config.toml
hidden_size = 192
num_attention_heads = 3
intermediate_size = 768
vocab_size = 5727
qk_norm = true
bias = "none"
tie_word_embeddings = "early"
init = "normal"
init_std_qkv = 0.0529
lr_mult_qkv = 0.4
beta1 = 0.93
final_lr_fraction = 0.0
max_steps = 9327
Each number is 200 + 20 x the weight over its row's rms, rounded and kept within 0 to 999. Layers, rows and columns count from 0. The size before them is the row's rms in percent of the matrix's.

# layer 2 MLP up, 768x192, rms 0.13, rows 602-638, columns 0-95
106,229,197,198,147,188,199,183,186,195,207,189,188,236,180,193,220,220,196,192,224,230,223,238,220,175,203,191,186,192,184,203,242,187,202,175,153,183,186,207,224,224,181,218,203,177,188,213,219,186,230,207,234,186,157,176,183,244,195,162,211,209,200,192,210,210,217,212,198,196,201,179,219,197,184,171,213,178,212,198,215,190,197,164,177,231,189,209,225,244,169,205,194,187,184,198,218
098,213,204,193,215,190,209,219,218,208,168,197,188,185,157,186,185,197,179,210,233,216,223,182,193,200,205,183,182,196,162,184,191,194,200,198,175,184,225,201,170,201,214,182,139,185,220,187,180,169,196,177,181,211,224,220,228,212,171,188,200,202,166,205,204,198,207,251,171,232,218,204,196,206,202,225,158,186,197,166,230,228,193,200,193,180,243,188,183,198,164,210,221,190,162,180,177
098,192,194,185,218,165,221,193,214,217,201,180,230,157,179,233,239,196,190,189,220,168,224,199,223,215,169,200,198,231,184,183,187,199,201,184,193,171,171,207,196,237,200,189,216,237,177,202,216,197,174,189,183,181,209,186,205,184,211,168,182,180,193,214,257,198,183,191,208,189,233,228,206,237,184,168,198,177,202,196,203,139,221,198,187,180,206,206,191,213,237,197,216,225,216,201,210
095,193,196,201,217,214,214,234,200,198,205,223,190,221,178,180,216,200,185,181,197,186,165,169,225,195,195,172,173,183,191,185,212,190,212,185,225,179,192,224,212,191,208,214,216,202,175,230,187,203,178,215,192,243,182,203,183,200,265,182,184,191,242,196,197,158,201,197,197,186,172,206,254,191,200,172,217,205,217,208,217,215,184,207,173,183,191,236,208,195,181,163,208,219,199,206,232
117,208,211,169,204,216,228,224,208,192,192,189,237,230,198,193,184,176,221,194,191,209,226,192,198,200,189,190,195,181,221,179,205,211,217,182,187,211,200,200,215,238,173,184,247,196,184,192,207,194,202,197,191,218,213,271,223,225,217,203,173,223,232,158,193,184,223,188,216,189,184,191,199,175,233,197,172,211,204,180,174,190,198,210,209,223,204,198,192,182,174,183,207,204,226,186,200
090,235,202,215,211,192,213,181,199,217,184,183,188,184,186,194,194,180,217,209,219,180,177,209,197,199,245,233,178,194,207,216,212,192,195,199,192,191,180,240,164,226,215,219,212,194,212,207,216,180,211,195,191,238,210,225,191,189,217,179,203,185,165,244,204,186,166,189,186,214,196,141,187,183,236,184,190,186,209,192,180,219,236,166,199,223,197,212,202,219,170,207,232,163,217,188,198
104,216,208,176,228,192,194,215,242,223,193,203,234,220,201,192,202,218,223,188,225,185,231,176,168,240,199,169,179,164,172,150,208,195,205,183,230,190,205,207,246,160,194,173,214,231,219,196,223,197,201,186,182,201,193,212,210,247,196,212,180,216,206,210,179,200,183,196,215,195,194,212,232,212,200,172,177,208,216,204,204,210,192,171,195,213,210,194,165,179,190,197,202,185,206,175,176
092,199,183,199,209,196,229,226,198,163,206,219,188,219,229,201,192,223,218,197,206,207,178,204,209,182,206,196,186,187,181,220,180,208,185,179,213,184,175,178,230,215,183,195,206,202,215,189,246,217,233,173,161,172,167,196,221,204,178,201,211,200,214,190,194,251,192,206,211,195,202,189,215,173,196,204,221,204,184,174,173,169,159,164,203,255,188,179,180,189,179,190,202,199,192,226,145
096,231,207,199,188,172,227,201,229,175,194,191,197,228,207,218,202,196,214,176,171,200,197,199,205,214,224,193,191,194,195,195,184,188,176,181,222,214,184,208,181,162,232,170,230,212,200,258,245,222,189,197,209,184,228,183,188,199,187,185,218,183,193,217,226,205,184,220,199,200,202,212,191,175,235,206,187,196,188,199,176,199,194,193,178,207,206,223,214,168,128,199,203,228,207,198,185
098,185,162,159,187,185,187,198,197,200,186,218,214,165,225,197,208,211,168,199,190,228,210,231,225,233,213,213,216,157,213,213,223,226,197,201,208,220,190,214,187,188,224,182,185,211,201,177,223,227,171,177,209,230,226,196,203,183,196,182,166,200,205,233,194,187,200,229,205,177,213,193,220,220,197,220,192,211,197,237,181,192,201,245,250,186,232,189,202,215,178,210,193,246,190,171,172
097,203,218,151,188,184,209,186,183,184,223,224,246,168,179,210,186,192,230,199,190,179,182,209,221,209,219,173,206,203,277,203,188,189,179,191,206,199,205,209,219,193,206,170,168,186,199,190,186,199,197,191,206,223,164,174,214,204,209,205,207,217,182,183,183,183,170,197,199,193,199,188,186,186,252,219,172,226,239,236,184,214,185,177,205,153,231,230,202,216,195,202,172,222,195,184,201
093,194,219,186,191,187,174,198,182,206,184,213,204,213,203,188,246,207,194,174,201,182,207,202,215,203,199,202,200,179,196,177,215,203,195,206,205,184,196,169,205,168,238,220,217,185,179,188,216,226,204,180,184,215,203,205,175,190,230,223,192,171,211,194,245,199,218,200,222,177,180,247,191,206,169,227,188,193,203,205,232,198,215,215,174,186,225,203,225,215,205,214,231,207,204,207,165
094,203,203,197,203,197,214,212,197,209,182,227,220,214,211,212,195,213,223,191,191,162,213,194,213,179,177,227,218,189,213,166,223,207,185,203,187,235,229,162,176,218,227,192,242,212,213,209,164,206,215,209,195,199,197,186,223,181,173,184,193,193,199,203,265,163,223,176,237,166,201,189,194,207,203,204,183,196,198,186,162,182,198,191,189,173,216,203,212,183,196,223,163,208,196,201,199
105,185,210,179,222,207,224,220,214,163,198,239,201,230,207,171,202,215,231,154,150,240,213,236,190,224,168,214,212,189,202,239,198,196,192,224,184,204,182,218,179,205,169,198,211,230,205,192,200,203,202,246,183,202,207,219,215,179,225,200,192,219,202,234,205,191,215,191,175,198,195,174,211,193,182,198,199,199,232,222,205,240,175,220,223,213,180,228,195,188,207,202,211,174,234,228,198
108,188,183,186,197,184,186,199,183,191,203,187,240,197,226,198,171,220,193,192,189,180,210,190,206,206,201,194,202,221,184,205,176,223,223,151,193,205,182,178,237,185,211,186,139,207,177,206,223,214,219,232,190,191,210,232,206,186,206,201,151,209,206,213,189,206,217,193,241,210,207,194,208,194,195,173,166,200,211,170,221,191,195,198,213,225,215,194,218,232,164,213,205,178,210,208,183
104,185,230,210,215,168,164,153,196,193,181,141,181,166,209,166,219,188,204,144,180,197,208,202,180,189,208,183,231,204,207,217,215,211,202,193,218,180,189,202,192,195,166,191,185,209,214,188,217,241,201,213,207,179,182,188,206,205,219,170,177,169,161,207,204,202,181,228,166,214,204,182,195,210,211,200,183,231,233,201,189,183,180,165,223,179,235,211,213,175,210,178,170,199,198,195,177
084,194,170,217,176,188,181,213,199,243,187,225,204,216,226,196,168,215,213,186,205,229,204,166,219,206,207,203,192,223,196,206,187,180,168,203,176,193,166,218,229,209,206,204,189,214,181,210,169,227,196,208,193,186,202,208,173,196,217,194,217,234,190,184,173,222,212,233,219,195,242,190,179,196,194,199,187,176,207,168,191,195,234,188,207,194,195,181,220,199,212,209,197,224,201,187,184
096,190,167,223,171,217,204,227,202,213,173,195,190,203,164,198,187,183,199,178,191,193,193,211,212,199,223,195,186,211,208,171,179,207,178,199,217,191,201,238,193,211,228,182,215,199,216,216,172,214,201,207,201,199,196,202,209,219,208,207,197,203,216,204,207,179,202,208,233,221,179,252,212,199,192,257,206,208,242,216,212,199,208,194,195,163,173,208,219,215,213,241,225,187,198,210,206
103,200,199,191,177,176,202,178,180,228,208,216,213,185,185,201,216,192,227,195,211,188,210,194,251,211,200,223,207,196,220,181,199,214,183,183,176,258,189,172,210,212,245,179,198,218,186,192,226,208,192,187,232,189,238,186,205,216,224,195,188,191,164,189,189,199,220,208,184,174,162,218,184,216,178,230,183,203,197,207,241,203,181,217,210,223,191,160,179,179,210,245,212,197,191,214,181
093,195,214,218,194,172,236,184,166,189,209,247,199,186,183,177,168,198,207,205,194,174,221,162,194,164,215,196,206,188,218,202,193,182,212,161,215,200,176,185,206,244,182,206,202,220,206,214,222,222,214,193,182,200,223,204,186,166,187,218,160,178,214,190,221,205,192,174,173,214,195,189,209,193,190,179,215,179,187,215,205,207,183,188,229,173,202,197,218,232,240,216,190,201,203,181,208
094,200,192,242,211,183,203,183,159,188,191,207,212,200,211,161,191,216,198,233,194,166,190,208,191,196,193,168,215,168,178,194,191,148,214,182,203,215,206,183,184,248,206,158,183,182,240,203,203,205,228,214,197,177,220,209,214,223,207,206,207,179,175,203,226,204,217,196,191,202,195,237,197,230,235,192,178,206,211,206,194,181,215,148,225,217,205,233,175,186,254,178,177,180,200,200,208
097,199,212,229,202,191,211,197,169,210,180,177,231,190,178,205,243,212,249,218,200,196,169,231,184,235,207,195,214,235,189,221,182,217,177,205,232,234,225,217,165,201,205,217,209,188,215,233,202,205,212,159,173,182,187,230,206,229,212,206,197,174,186,179,186,190,206,173,199,203,222,211,194,210,207,186,215,197,209,219,174,199,233,233,205,201,190,212,184,196,160,205,209,180,184,232,220
097,214,203,194,179,206,190,206,266,233,173,214,193,186,195,189,173,215,179,183,203,196,204,187,193,221,216,184,214,199,176,207,180,227,219,159,167,213,203,205,195,172,203,179,229,172,211,223,235,218,187,226,155,220,196,163,205,206,215,183,187,186,188,171,192,197,201,162,161,215,204,232,211,181,216,188,208,196,221,204,204,203,195,200,200,190,198,221,206,191,186,242,199,202,198,212,219
103,191,214,183,185,180,190,182,198,214,171,189,191,227,190,204,189,214,168,173,191,215,224,213,178,203,199,201,194,209,173,186,226,242,151,169,179,194,201,192,208,189,139,203,184,179,176,156,195,192,194,207,175,184,198,163,217,149,171,213,190,172,199,213,189,222,212,227,188,217,149,206,195,183,222,183,226,172,216,227,184,194,189,202,228,166,220,173,205,199,224,196,176,177,211,226,158
102,197,173,206,177,188,222,215,178,192,180,197,207,212,182,190,187,177,178,211,181,192,202,224,173,210,210,222,235,169,190,192,220,154,205,200,191,211,197,222,205,206,209,206,198,171,188,216,182,225,210,200,203,199,207,165,186,228,194,195,211,209,202,215,177,187,197,189,192,165,192,232,201,203,219,226,229,181,239,201,190,213,170,229,173,198,196,202,193,218,196,180,178,186,228,203,220
106,207,215,208,222,189,175,183,216,204,207,207,199,222,186,192,196,249,189,198,222,198,180,242,187,216,179,195,234,219,183,199,197,200,191,238,206,201,201,246,187,195,185,175,216,183,192,214,216,225,175,238,196,193,195,200,214,203,185,215,171,215,173,235,197,215,223,202,218,223,192,216,203,192,182,197,205,238,219,217,178,185,210,192,168,182,202,201,216,188,193,231,235,188,257,164,169
118,190,206,231,219,175,173,195,215,194,185,206,240,190,154,202,174,235,206,151,237,207,175,194,206,190,182,190,226,196,199,213,201,169,188,225,223,158,182,211,203,218,181,226,205,193,187,226,214,202,250,197,255,196,195,190,216,163,189,207,186,210,218,196,196,181,173,194,192,175,179,200,207,191,229,168,230,187,206,214,204,184,184,220,194,197,197,220,181,180,200,192,224,169,169,216,217
100,206,206,196,207,189,209,196,221,199,221,257,235,216,189,183,195,180,176,210,239,186,200,225,200,243,218,192,207,180,172,196,191,195,153,183,182,238,195,180,192,203,214,147,178,185,195,204,187,205,196,188,187,182,193,246,199,208,194,242,192,205,205,235,186,204,224,208,216,204,177,224,191,213,190,245,183,210,214,160,197,220,170,213,219,220,219,224,179,210,225,207,190,213,175,198,190
086,230,198,204,216,183,204,191,201,221,172,205,226,194,213,197,223,178,223,188,185,184,184,193,223,258,190,239,175,186,218,213,206,193,199,213,136,177,198,206,219,166,193,207,184,224,201,196,158,178,194,185,224,260,179,207,202,162,203,205,174,192,181,192,187,179,194,224,192,231,188,171,204,188,206,203,203,181,237,228,193,164,162,201,197,224,193,176,176,203,207,195,218,185,211,202,195
104,189,218,190,187,222,198,221,240,173,209,229,231,234,224,165,191,210,170,200,197,235,189,203,217,179,229,176,192,199,207,229,194,227,225,188,194,218,211,202,228,136,188,183,213,233,221,171,218,198,202,192,224,205,243,222,189,191,209,199,219,225,191,205,151,189,216,224,211,204,197,205,189,200,235,193,183,211,185,182,199,211,204,189,177,208,182,208,204,196,181,227,198,216,196,188,228
099,174,205,186,217,194,200,228,173,190,198,160,217,185,225,198,179,222,202,190,170,220,220,227,223,183,194,209,245,184,183,165,169,222,208,186,211,233,200,203,189,209,167,208,178,206,228,197,191,208,209,209,181,210,201,208,184,194,213,222,212,231,203,186,173,188,241,203,232,172,208,188,172,201,261,180,215,208,206,232,237,212,196,235,200,188,187,168,212,219,141,180,204,183,216,205,199
096,211,179,185,180,173,197,211,197,165,182,208,210,200,219,190,178,193,206,208,199,225,217,193,244,248,175,175,193,213,176,173,222,230,187,182,208,207,179,176,223,195,223,194,201,223,193,197,182,213,199,200,173,220,178,195,203,205,229,225,180,203,203,231,184,192,194,177,211,220,183,196,188,195,156,192,176,203,222,222,172,180,234,210,202,223,212,230,205,210,179,202,194,227,169,193,196
106,196,189,186,165,188,185,180,196,183,185,233,163,190,204,234,189,236,229,221,195,205,206,211,199,220,216,199,231,208,194,232,217,201,218,184,191,149,183,206,214,188,216,213,158,209,198,223,194,202,190,212,201,203,202,214,222,211,180,174,207,205,171,227,200,184,215,213,199,191,192,203,185,225,213,136,189,172,206,202,202,198,206,225,223,203,226,183,218,215,207,213,238,183,194,207,195
102,226,182,194,218,203,193,195,209,217,182,220,209,161,224,200,194,195,209,208,192,187,219,192,188,220,205,192,191,212,229,193,180,224,198,213,167,174,197,160,174,199,189,211,225,205,183,174,183,189,188,158,216,201,210,182,185,218,153,178,190,190,224,170,218,219,223,190,216,176,188,208,197,221,242,199,189,234,206,219,196,206,199,243,187,216,207,192,221,228,210,172,211,212,244,198,211
100,177,169,203,197,195,201,171,198,192,188,219,214,216,187,195,158,190,218,186,205,242,184,214,148,209,215,172,208,193,212,213,204,189,172,185,212,238,176,183,207,173,191,203,202,204,196,215,214,193,194,182,192,204,198,224,196,193,180,181,222,215,194,231,184,202,154,199,192,211,200,238,210,196,203,225,165,210,224,212,246,238,208,231,168,220,197,244,170,219,206,194,229,202,208,201,195
112,226,209,199,214,207,158,193,205,210,168,192,212,192,227,194,179,175,192,169,217,184,226,190,179,201,237,202,226,214,215,229,152,191,204,212,218,191,228,188,210,196,189,189,160,217,185,220,226,194,192,208,198,211,211,233,162,168,196,180,189,217,202,225,210,203,200,199,181,233,202,221,218,226,200,195,214,150,210,209,229,217,211,197,210,223,217,185,211,182,198,210,183,228,205,226,177
093,172,168,189,204,171,210,202,196,216,197,177,191,222,199,171,185,199,189,201,166,182,200,167,161,195,172,230,217,212,197,235,176,211,216,210,240,213,233,218,209,209,232,187,171,210,186,172,183,206,208,194,212,147,193,187,215,200,205,194,204,163,204,215,180,169,168,172,198,190,181,238,202,197,187,219,209,201,179,182,193,209,226,213,191,165,191,171,217,198,195,216,237,185,232,230,162
# layer 2 MLP down (transposed), 768x192, rms 0.0448, rows 602-637, columns 0-95
100,201,224,221,186,183,172,183,188,228,198,191,203,212,191,187,160,195,196,197,168,194,181,187,190,208,197,212,210,213,203,221,198,209,205,224,186,199,194,190,194,178,197,223,233,196,194,174,156,172,220,147,206,194,173,203,199,201,178,205,180,195,203,210,191,216,180,240,171,204,206,178,171,207,207,194,235,191,173,173,193,187,223,176,216,190,171,212,202,134,212,186,171,178,195,182,193
111,212,206,240,240,196,204,188,204,190,187,199,183,213,190,181,208,197,229,198,192,220,210,183,222,198,193,177,196,214,200,186,224,205,197,181,174,205,204,225,224,213,209,220,216,235,230,205,183,224,209,204,207,197,217,210,206,221,181,205,212,179,161,187,207,216,214,202,173,213,220,160,232,208,223,186,213,184,204,187,244,217,196,194,198,183,193,205,207,184,212,186,195,200,195,215,208
095,183,220,178,195,182,164,169,191,205,213,212,214,194,173,201,175,202,177,161,214,220,180,183,184,196,191,177,209,197,185,201,223,181,188,212,187,203,212,217,215,201,219,214,194,207,195,193,213,171,189,218,177,212,204,150,236,206,209,205,201,206,175,214,178,151,210,218,199,231,177,194,172,203,224,211,214,189,183,206,170,230,179,214,217,211,196,219,211,237,209,213,245,183,199,169,230
098,207,162,214,161,169,186,210,195,194,206,192,216,206,182,203,210,190,191,237,206,191,171,238,201,202,215,187,190,220,234,202,222,217,193,228,194,204,166,214,212,240,236,207,210,203,171,180,182,209,194,238,216,208,166,191,188,188,195,189,218,200,204,224,211,210,184,206,189,234,212,186,168,195,192,186,183,236,200,213,219,212,205,187,218,213,185,215,212,186,193,190,262,192,237,188,232
102,206,196,221,212,199,201,211,188,235,218,173,185,206,202,215,177,167,202,159,230,195,192,210,227,214,212,225,206,205,215,180,208,226,200,190,169,177,193,218,195,205,158,221,181,197,191,146,196,183,192,206,223,200,224,199,204,212,208,222,219,190,191,187,216,212,216,199,224,177,232,181,198,193,213,192,210,225,207,147,224,239,173,195,195,230,211,190,198,211,170,182,215,215,233,200,228
107,187,173,172,221,179,195,177,196,190,231,215,178,171,219,181,205,203,210,229,178,182,187,203,173,228,186,196,171,203,200,198,223,217,166,224,222,219,214,175,240,220,201,195,175,251,186,180,199,189,214,175,220,190,154,221,175,226,201,178,234,204,171,186,207,205,207,192,184,206,220,190,188,178,225,161,188,243,190,181,200,199,233,208,223,186,199,199,214,176,222,213,192,201,205,212,202
117,180,220,219,195,177,213,175,201,207,210,178,221,203,204,186,205,203,217,196,213,212,196,230,211,209,222,180,202,172,184,220,223,192,176,198,200,215,174,206,178,185,193,229,178,186,197,222,204,142,168,199,222,178,152,176,212,166,193,179,205,205,206,227,202,169,207,196,228,208,175,232,198,199,180,239,231,167,202,175,162,198,185,202,212,219,187,173,200,207,237,200,203,157,237,212,209
091,210,219,212,210,169,220,192,209,207,214,221,235,168,201,205,246,219,200,189,193,201,210,203,202,218,179,226,208,199,231,208,200,200,201,195,216,164,187,195,189,198,206,175,237,218,188,182,196,215,231,203,188,173,202,187,191,182,195,207,180,226,241,198,197,195,190,203,209,203,217,186,218,197,204,181,207,223,197,174,226,166,184,161,147,204,233,221,213,164,208,230,204,197,213,204,205
091,209,203,203,216,197,234,205,219,177,184,198,230,247,206,217,206,191,171,168,187,218,168,163,224,215,202,251,246,202,206,197,230,180,198,222,227,211,187,231,178,221,217,159,206,207,188,164,171,218,204,193,219,233,216,203,179,177,193,191,206,191,190,210,189,204,211,207,193,182,214,203,185,163,203,229,171,195,199,197,179,193,202,194,198,223,209,163,194,183,209,172,189,184,203,224,198
101,199,201,189,201,201,195,193,208,199,181,225,230,210,160,205,188,192,205,196,190,207,203,209,198,198,181,178,145,188,197,192,192,225,197,174,211,220,154,201,253,223,206,195,181,172,178,211,200,154,220,197,228,198,208,201,225,206,189,155,217,191,226,175,209,155,221,207,201,194,233,224,185,186,183,208,187,204,217,197,172,174,215,197,183,211,180,228,186,201,186,193,150,202,225,193,198
102,196,206,209,204,204,215,185,203,185,184,197,194,215,221,196,229,188,197,219,183,167,207,196,195,185,215,216,221,197,196,188,194,211,194,215,165,200,178,237,203,198,221,169,211,235,168,247,173,198,208,230,187,214,196,170,197,202,230,218,198,210,188,206,153,169,197,179,227,176,210,188,238,209,182,201,186,201,215,168,185,189,173,200,208,191,240,175,204,177,185,197,196,197,220,210,182
093,185,211,216,194,201,199,188,230,219,219,203,205,180,244,181,180,184,191,211,175,220,208,237,184,192,233,209,216,190,207,184,198,214,178,205,219,218,175,207,161,200,162,202,216,201,220,204,220,198,188,215,214,175,190,182,204,196,234,128,186,210,212,208,228,164,189,209,226,189,219,148,179,178,223,219,182,200,212,223,198,217,178,185,214,180,200,184,189,214,203,173,197,194,243,221,205
094,151,157,189,207,213,170,184,196,221,210,206,201,202,182,221,210,221,203,211,189,205,181,211,190,187,181,202,173,218,226,216,200,207,249,182,182,159,205,242,213,190,188,218,188,203,238,194,196,201,212,180,206,227,227,182,223,220,192,196,208,214,178,203,177,180,222,215,228,200,187,197,195,189,187,178,214,201,213,175,187,211,186,204,194,204,224,215,186,159,183,173,230,151,196,186,184
096,172,204,238,196,173,161,221,191,197,218,177,204,186,158,202,192,207,161,197,203,211,232,204,228,188,205,155,201,168,227,216,193,204,215,203,157,217,195,205,218,211,210,196,217,200,171,202,196,171,215,205,245,170,204,223,218,215,223,236,181,263,208,195,186,213,217,177,172,215,206,215,217,186,209,212,179,183,200,226,166,205,198,251,188,217,203,229,176,188,203,204,222,220,182,218,198
112,209,211,183,215,211,191,236,188,199,174,204,185,179,208,212,197,200,197,209,186,187,186,203,179,203,174,227,198,195,166,256,204,214,215,234,208,209,206,222,197,188,201,208,230,184,142,225,230,244,207,194,230,237,194,217,187,214,191,212,232,168,175,194,233,214,213,173,180,206,153,201,197,179,198,194,197,182,184,191,213,209,211,196,199,227,205,200,203,187,190,204,202,243,223,204,196
104,217,221,226,220,206,175,216,201,175,201,223,199,184,190,221,194,200,236,216,229,179,217,191,218,169,171,168,179,189,186,184,205,186,213,188,185,224,183,167,149,190,195,203,176,197,195,188,188,213,209,175,170,206,185,213,206,214,154,177,207,196,222,191,192,210,159,181,208,243,234,204,188,228,185,222,232,192,173,187,146,209,232,202,162,202,223,181,183,204,219,210,219,186,219,207,204
093,209,180,225,173,175,208,161,246,213,193,210,224,166,184,189,217,212,203,197,242,215,199,213,174,208,197,188,180,192,163,207,201,224,230,215,211,202,204,221,233,179,187,211,191,219,222,174,168,214,213,223,217,161,161,203,198,198,192,222,207,222,175,194,225,185,182,221,191,200,220,206,196,186,206,204,186,187,168,168,199,179,210,182,182,218,191,225,184,168,195,196,174,185,200,168,185
101,209,228,179,230,192,190,183,191,197,205,169,205,210,181,196,192,188,219,201,192,224,160,222,223,236,168,166,189,204,182,212,225,171,189,215,233,201,206,213,230,213,185,217,195,177,217,214,178,161,201,181,178,184,212,228,222,190,198,187,214,196,222,207,204,196,182,139,173,196,227,212,219,212,228,200,176,182,173,188,194,231,221,194,208,226,184,220,189,220,217,153,194,182,205,212,202
098,193,178,188,216,191,178,178,167,192,199,237,208,217,204,220,175,203,218,195,197,214,205,220,180,172,185,220,173,212,204,194,195,190,200,202,233,209,195,217,212,226,223,190,232,161,181,239,227,198,208,181,229,234,199,146,191,193,227,225,186,228,190,214,184,198,183,210,188,210,178,192,188,208,177,221,194,219,204,162,200,177,213,216,223,178,202,227,177,185,209,181,207,188,181,207,235
115,214,212,213,190,206,200,213,212,182,194,147,174,182,187,195,186,185,202,198,204,229,178,201,198,214,200,193,165,204,213,203,201,209,213,193,190,219,185,196,168,172,220,222,222,131,187,191,209,175,154,172,195,234,216,204,211,202,187,230,230,209,214,178,144,190,199,196,194,179,203,207,187,214,225,229,195,189,216,214,205,201,223,200,205,239,223,171,182,229,185,216,219,229,210,228,201
091,239,170,212,196,227,231,225,179,210,197,189,247,196,167,230,190,181,179,207,226,207,196,216,245,184,209,215,215,191,219,179,212,198,191,158,163,164,179,205,198,188,177,210,175,188,213,211,203,205,195,209,197,221,209,214,195,219,195,184,193,199,223,225,183,171,189,156,242,210,169,183,198,221,196,223,183,173,218,241,204,173,201,183,195,203,196,211,223,246,209,215,202,217,162,209,197
089,180,200,203,204,215,208,222,212,215,201,200,180,182,200,216,238,202,192,155,188,190,198,221,210,181,158,214,179,200,171,179,221,193,198,196,192,199,194,196,201,231,170,227,193,198,193,181,185,220,211,175,204,155,186,201,192,210,212,199,206,200,194,215,180,205,205,182,210,188,209,231,188,198,193,223,173,193,216,186,164,185,207,192,253,184,241,197,199,192,216,240,237,226,198,189,167
104,222,196,200,207,192,196,192,206,203,189,176,196,219,198,205,200,199,180,239,243,207,198,198,183,201,195,207,197,209,203,188,217,174,156,196,193,220,207,193,203,241,226,224,198,190,232,185,179,203,182,217,220,189,179,188,197,174,175,213,213,211,222,206,210,164,205,215,204,247,190,177,191,227,210,191,194,189,169,186,163,201,203,207,214,217,180,171,156,191,209,180,177,203,228,233,180
110,198,212,204,214,207,162,202,190,181,184,192,168,185,207,238,220,208,204,203,187,191,205,196,184,229,189,211,193,186,186,207,191,187,199,174,205,205,178,208,174,212,206,191,180,201,214,211,200,210,193,180,170,219,236,187,195,219,188,214,218,198,214,194,195,214,161,188,187,224,214,199,210,195,181,188,194,220,185,177,169,205,218,205,149,176,209,174,176,251,171,190,233,209,148,217,179
100,232,180,207,206,179,203,190,220,205,179,220,184,205,209,188,206,233,196,173,176,180,197,247,165,216,155,241,208,222,206,208,192,198,177,200,191,181,217,235,201,208,216,168,215,225,209,184,212,210,241,169,189,167,212,173,186,182,179,200,190,162,206,219,226,197,191,195,187,209,196,217,211,189,226,208,219,202,203,174,218,194,204,185,193,197,232,193,197,197,190,205,195,207,201,184,205
103,204,190,158,173,220,207,191,234,214,180,207,189,187,186,196,177,196,211,180,194,240,225,212,218,198,190,195,195,235,168,187,195,209,209,169,193,171,191,196,181,203,232,231,231,208,189,195,206,197,214,201,194,188,200,217,203,178,197,185,220,211,208,168,200,195,199,199,183,190,239,206,221,225,197,217,190,224,255,200,264,181,200,226,219,203,181,177,219,195,203,149,192,207,174,212,195
101,210,185,239,174,212,213,227,190,217,185,207,232,198,200,196,200,213,181,174,217,250,239,215,237,175,183,220,228,201,201,199,218,184,203,211,209,226,204,196,199,203,187,199,195,191,212,191,215,198,213,183,229,179,214,190,181,145,232,197,162,229,191,214,203,247,182,186,205,228,201,194,205,175,175,212,195,204,178,201,215,223,206,213,180,175,220,208,169,196,190,199,183,169,172,180,204
091,181,232,208,224,212,197,229,180,179,188,204,177,211,199,180,207,217,236,196,228,195,213,205,200,195,191,211,242,175,247,188,207,203,207,165,202,193,235,167,208,212,211,181,214,185,164,223,189,217,185,177,226,191,185,197,197,181,194,240,186,224,186,221,211,229,170,201,197,188,192,199,217,190,232,201,220,231,177,228,215,173,204,205,225,217,187,220,201,182,190,201,196,174,189,167,217
128,211,190,246,207,205,180,218,210,177,226,206,180,180,188,193,225,189,196,181,198,186,202,229,216,229,194,214,207,185,223,215,211,250,198,188,203,207,220,166,236,238,151,201,175,231,182,185,218,186,193,225,225,216,205,182,188,189,209,171,198,230,207,219,222,159,186,208,217,215,188,183,169,183,211,217,218,197,173,192,185,196,191,201,177,215,229,206,198,206,225,196,203,189,186,183,218
101,194,147,221,211,222,180,210,179,219,191,197,182,173,206,193,218,185,195,215,211,211,207,206,205,195,222,186,217,171,184,157,208,208,225,204,197,202,173,229,236,174,224,244,200,222,176,221,226,217,174,190,230,197,225,229,200,227,228,207,186,212,186,208,221,198,209,203,202,188,179,198,211,223,185,228,191,174,208,209,155,206,195,179,210,242,217,227,193,205,196,175,193,154,187,221,202
100,203,210,220,176,234,198,202,190,176,192,203,191,226,167,225,198,194,235,238,203,208,196,184,209,194,184,183,156,213,185,183,228,189,245,186,192,217,181,181,234,178,191,233,210,197,196,200,189,234,182,204,214,197,239,197,205,203,188,241,200,225,176,200,187,225,187,185,204,191,182,192,178,235,196,199,251,214,209,197,235,199,225,201,202,196,210,193,231,205,186,174,218,206,229,230,181
095,205,225,185,225,193,183,181,181,182,201,183,198,185,204,213,201,205,232,179,186,204,205,202,220,222,219,167,184,200,242,184,198,192,208,206,183,200,188,175,203,221,186,222,209,208,200,169,242,233,186,191,231,194,235,223,222,185,167,223,188,202,156,176,193,160,216,183,182,189,233,205,207,192,209,197,236,198,174,209,213,207,210,175,155,220,218,183,158,186,184,192,201,207,206,176,167
099,172,205,211,183,186,157,203,206,215,204,201,208,216,174,166,192,238,218,216,202,195,217,176,170,161,225,203,175,205,156,206,181,206,182,262,193,223,219,174,189,211,215,168,201,197,200,194,175,168,203,198,197,216,165,177,185,198,210,210,207,238,210,214,206,215,218,220,202,205,158,199,165,180,184,185,197,199,216,185,159,203,192,219,186,226,219,232,231,204,180,208,194,222,217,164,193
096,186,179,221,191,181,214,241,230,215,177,194,215,201,222,195,183,230,204,180,205,207,196,170,245,190,188,209,225,186,204,188,174,209,221,266,199,195,202,219,208,249,232,183,190,199,157,193,175,215,177,203,190,221,225,213,194,185,178,203,198,209,202,173,184,237,220,204,201,224,239,184,209,215,210,190,175,207,206,229,176,206,176,174,170,217,209,190,222,175,212,209,201,183,175,206,199
104,195,231,212,203,204,202,219,189,193,230,207,203,207,201,226,193,200,171,206,199,188,204,197,225,205,191,245,175,162,160,198,195,236,239,182,212,257,190,198,167,229,233,175,211,246,168,219,214,209,219,189,190,236,184,180,185,157,166,188,190,190,187,227,194,209,194,196,202,209,207,215,201,151,198,186,174,200,187,220,218,229,173,202,176,191,197,213,244,194,198,215,188,193,208,197,211
125,188,175,178,176,180,156,216,201,209,173,177,175,200,193,191,181,187,200,190,182,203,172,220,184,211,221,202,229,172,206,188,182,205,203,216,158,214,173,215,187,174,203,185,190,203,203,225,211,178,179,205,210,160,176,178,203,184,193,189,208,201,163,205,161,197,218,180,227,201,205,158,218,197,181,205,202,206,159,188,183,216,184,181,205,206,199,254,186,203,181,197,206,181,185,197,207